Each number is 128 + 32 x the weight over its row's rms, rounded and kept within 0 to 255. Layers, rows and columns count from 0. Numbers have three digits each. The size before them is the row's rms in percent of the matrix's.

# layer 6 attention output (transposed), 384x384, rms 0.155, rows 314-335, columns 128-191
101:099106105087149167118162112147167102138127112116132167179118069159125164156141141171081062186160129172148126099170168152063184091156185086158189200090131134139154112147131106112124120101095127
101:106131158072143143153092099121153124149092096092084161128155151084120108144105137195097150113115150132129149128085130154187152165150082147136179127154140163100179166127130148114098107103152111
092:127125132117106083144181092137154203116146142131090099139076146137151125044125116181084137126157117053114152082132129061128081168151116126145089159120137101137075145129100138131185051162146088
104:118164158157073178111152138148141143138194129140141057139113101090125129131155161082117145172105108122167118153179072157098025144183116110078167101169178172095114134061113133135152106081132172
097:119141114176137114186082102103106153134141142125086130180178127141085127104115130103096149083104110088137074111131098065135116126113188109150095088104144130129172096114114106198132140100164162
102:174181122139069144129129098145135166157096117117116163083126089124103108149099152170166102150135145169097115099159108192179154087126128125128127121125170135096073162125131200113110122121126128
092:115103158110155123120075116120102161132112098125123154116156097174174167091116151119132100133147101173082107113032120097132101103157179123101114127116101093109104184169139105123127124113141152
095:125105117103157186085115133134117153126167146059093149147090139154106119113155113131167124107108171101132063122011100128141149153097125196125195120181172133092130092165200107142096173158162108
092:150164156088169118112130136116157092139098093170085145144155122194126106207165063167178144153130128130110177169166201160150102133145100096123133121140139113174141094203095124108143107139085073
098:161041116136172111074102098132105085187130150097138105127193140086121141083162165082117099191120110132151155150164080099115122142133100096076162092123120216112128066085105157092071170139123122
099:102140142118113116126095138141107105187126179134133101107150145188072144095123111137170088124119082158089121189160105113139151073152123150138063143158159141062141197129121115142105148107101136
097:147135105116127150166133161146101109121103116163110085133158107085091126140118171132060143068095121102096106144152102053135160093113108137104122195113154110182093185160164139189140139124091167
108:082069140166128153163172169182139104100137155100121176114114101114136144166151167121121136095127105111121084191116129089122136098168124087069066147129057192069135144120052150156072161080164132
100:133126090071185147111123136192126093105093123061139130201125102053077133105124103128174052154154148163180177132129154158114103093144151101154100104147089104094120126095184145133148094140130129
100:172149130094092154098067098149127087083183157182105145077060187162094147151100136148128168141130110120116107118134122096086141066114192162208096125105082196107125099010134160129107136128137124
095:138148182081109138144151162147207119130075096126149204139116134145152181106206144112166060146185128192158110135150121107147112111092156156126126138162130134110081103176080123162176101176099172
099:166137147073134097129119184128166162098076123178148117150089068212184100099071091132107124154120099129145108101122126149174109125152131092178130109112195134117138101095138127144122133093115117
100:122162102168167152141156173089163169120115152130115098109101108100204153111108090143107122170166114187176157104041104128102149091116170141140143111104090105191099163092131128123116067112090106
095:147154112118112169108088127078166144160175117119162126102074144106116141152146153152161137122162178086106126125060112124191080055105122067143108174141158114170052155115166120132172151154165081
106:174115110193088106084110164167146119172151145177126132131137197164117093172078133111067091120093161121086132101176116141103090041193083145139132140125142106107167144118200118144116066112117133
097:138130080178062078142130129102149170056075123080117097158187099120083094208120132133172154105140134138143102079149146085070093115048167130207118106134144136217116146177155182126169151119137123
097:084131166104080149174132141161130140157154129154130140142115145081124126132168101115093213154148102074136152130094154136090090076103136097144146151151081103134107108122145075142177121133107089
# layer 6 attention value, 384x384, rms 0.182, rows 315-335, columns 128-191
103:149143106121145128131130152112112162109150080131173100137068070128105139177134118109164116081158188186139050156132155051113109073116074133152094056086142121141118107135079097136072133128121069
101:101156150128119122127134127136133083059132157106188092133152146127100132148092140145078110111166178184114067154107200120120131107127103138122107113087109131088160130154143159150148212155146146
098:133065158150145067137115139107112144094076145072070170129144136118118102103073106126128148149151145159136115139139092077115179176084099115103124156071178122071158116117142142063153161109157070
105:130063132124158132111113164106055120139144040123067058130124080149193092107161162115095134119134103147064123149121110075073142128134051149138093148156075126135117204120065114134118117059104075
107:150078153136123132107121115122133101177130104144176122134042126131195102082106121120105174117170121146086142140126123131154073084137131108140118143096178139124144068084123079097136071142096121
093:143125174114226062153166143141140067143155059119067106156120141172158092142184131092050155143123156089144149104162139125141108174123114151176087083166165107104114121117066103146093094148156129
096:144120124107072098123136187133109078103101093095155078146154103099153131169114168110154104101101081128058117065153120123132127103170180124130141080088054144146101118126094169151191097108119101
097:116128055164146100126169122116101120098121197135139093162115130044030130130112166139084019105096077121158142159145135081153093151078087103062097160118114126095150163079150086140124123142138153
103:087086113148080158123131087114113106127176139123126140120185157104095149114001099168140120076129152083080145152116136135061155197156167133181094086171175102168183184102150119190147117159082118
102:153137149113141146098050119137129118115196130129123141125116116129095111201226146118126117111145098100117131174182148073141143142159177134102111139173094150196129135124091182125151135077130086
101:097149135164098116108145104087117137123160105151144154142134123118107098137113165113096107133139109167117144115139181091200137105121034107154117170106114125078120080175152156126096149128166123
102:116168140114120171120121139119082109136100101141114163135164160118141125108097101119176103186135115212126138099094130109116100171145138125094146143121136121119161137152141069114153107134144085
105:109102110118077113150161116099098134069111165104098160118141170119159143083168129161108092137108176146087109152138169071165167106085186081081120190058131122102114125151182082116159117133167121
106:147104081153141139101164145137139123158081121077142176116180127121103138163101149102199075116109103099101136134091124230202145119074136140152231104174115117132139132147182229190156127126132156
102:078136119132109143118203133115113099180124062096138132127113141108122087174123061088084147077120135130112174092116129170091112170123124133146090138078140166139136106193087144112172105150141092
099:156082108116155082118178138156103150155145166106102120104131122096136160137099149095182085136081119112155112153133082174161154120099143107085151122158121082080079121082133119098168059132140124
106:101154165131197084152127096130157152113141089191112186119117168123124099133131163088141127092101140090107149136158129170179162170077135051125163061157181108147153097178132147062145149114147134
099:137106136107121072105152128163130143086133150158130158131155137122141183147150152134101142107126041144106127220177127072126147110123165138144128118097072105083128098065133165082203162156088172
103:102133167092114152142096115106092142129093097125115167225122080103154125104105174186144072119116092127144104108104101204146080145096131187106122086130116098139152103121123095121084088118177146
099:171153132110216126109139133191172133176077167134154203137120180164127149051131146169099108209135077068125181133114073147149153126134088124093119123174160098115143078108167125144113103104072149
100:164152171086133125095135139088071096086154137186133172087092155133134120093119205141142062125123102170098087145120139101097101095129124146058116072102122074109148060092127133082161094129160102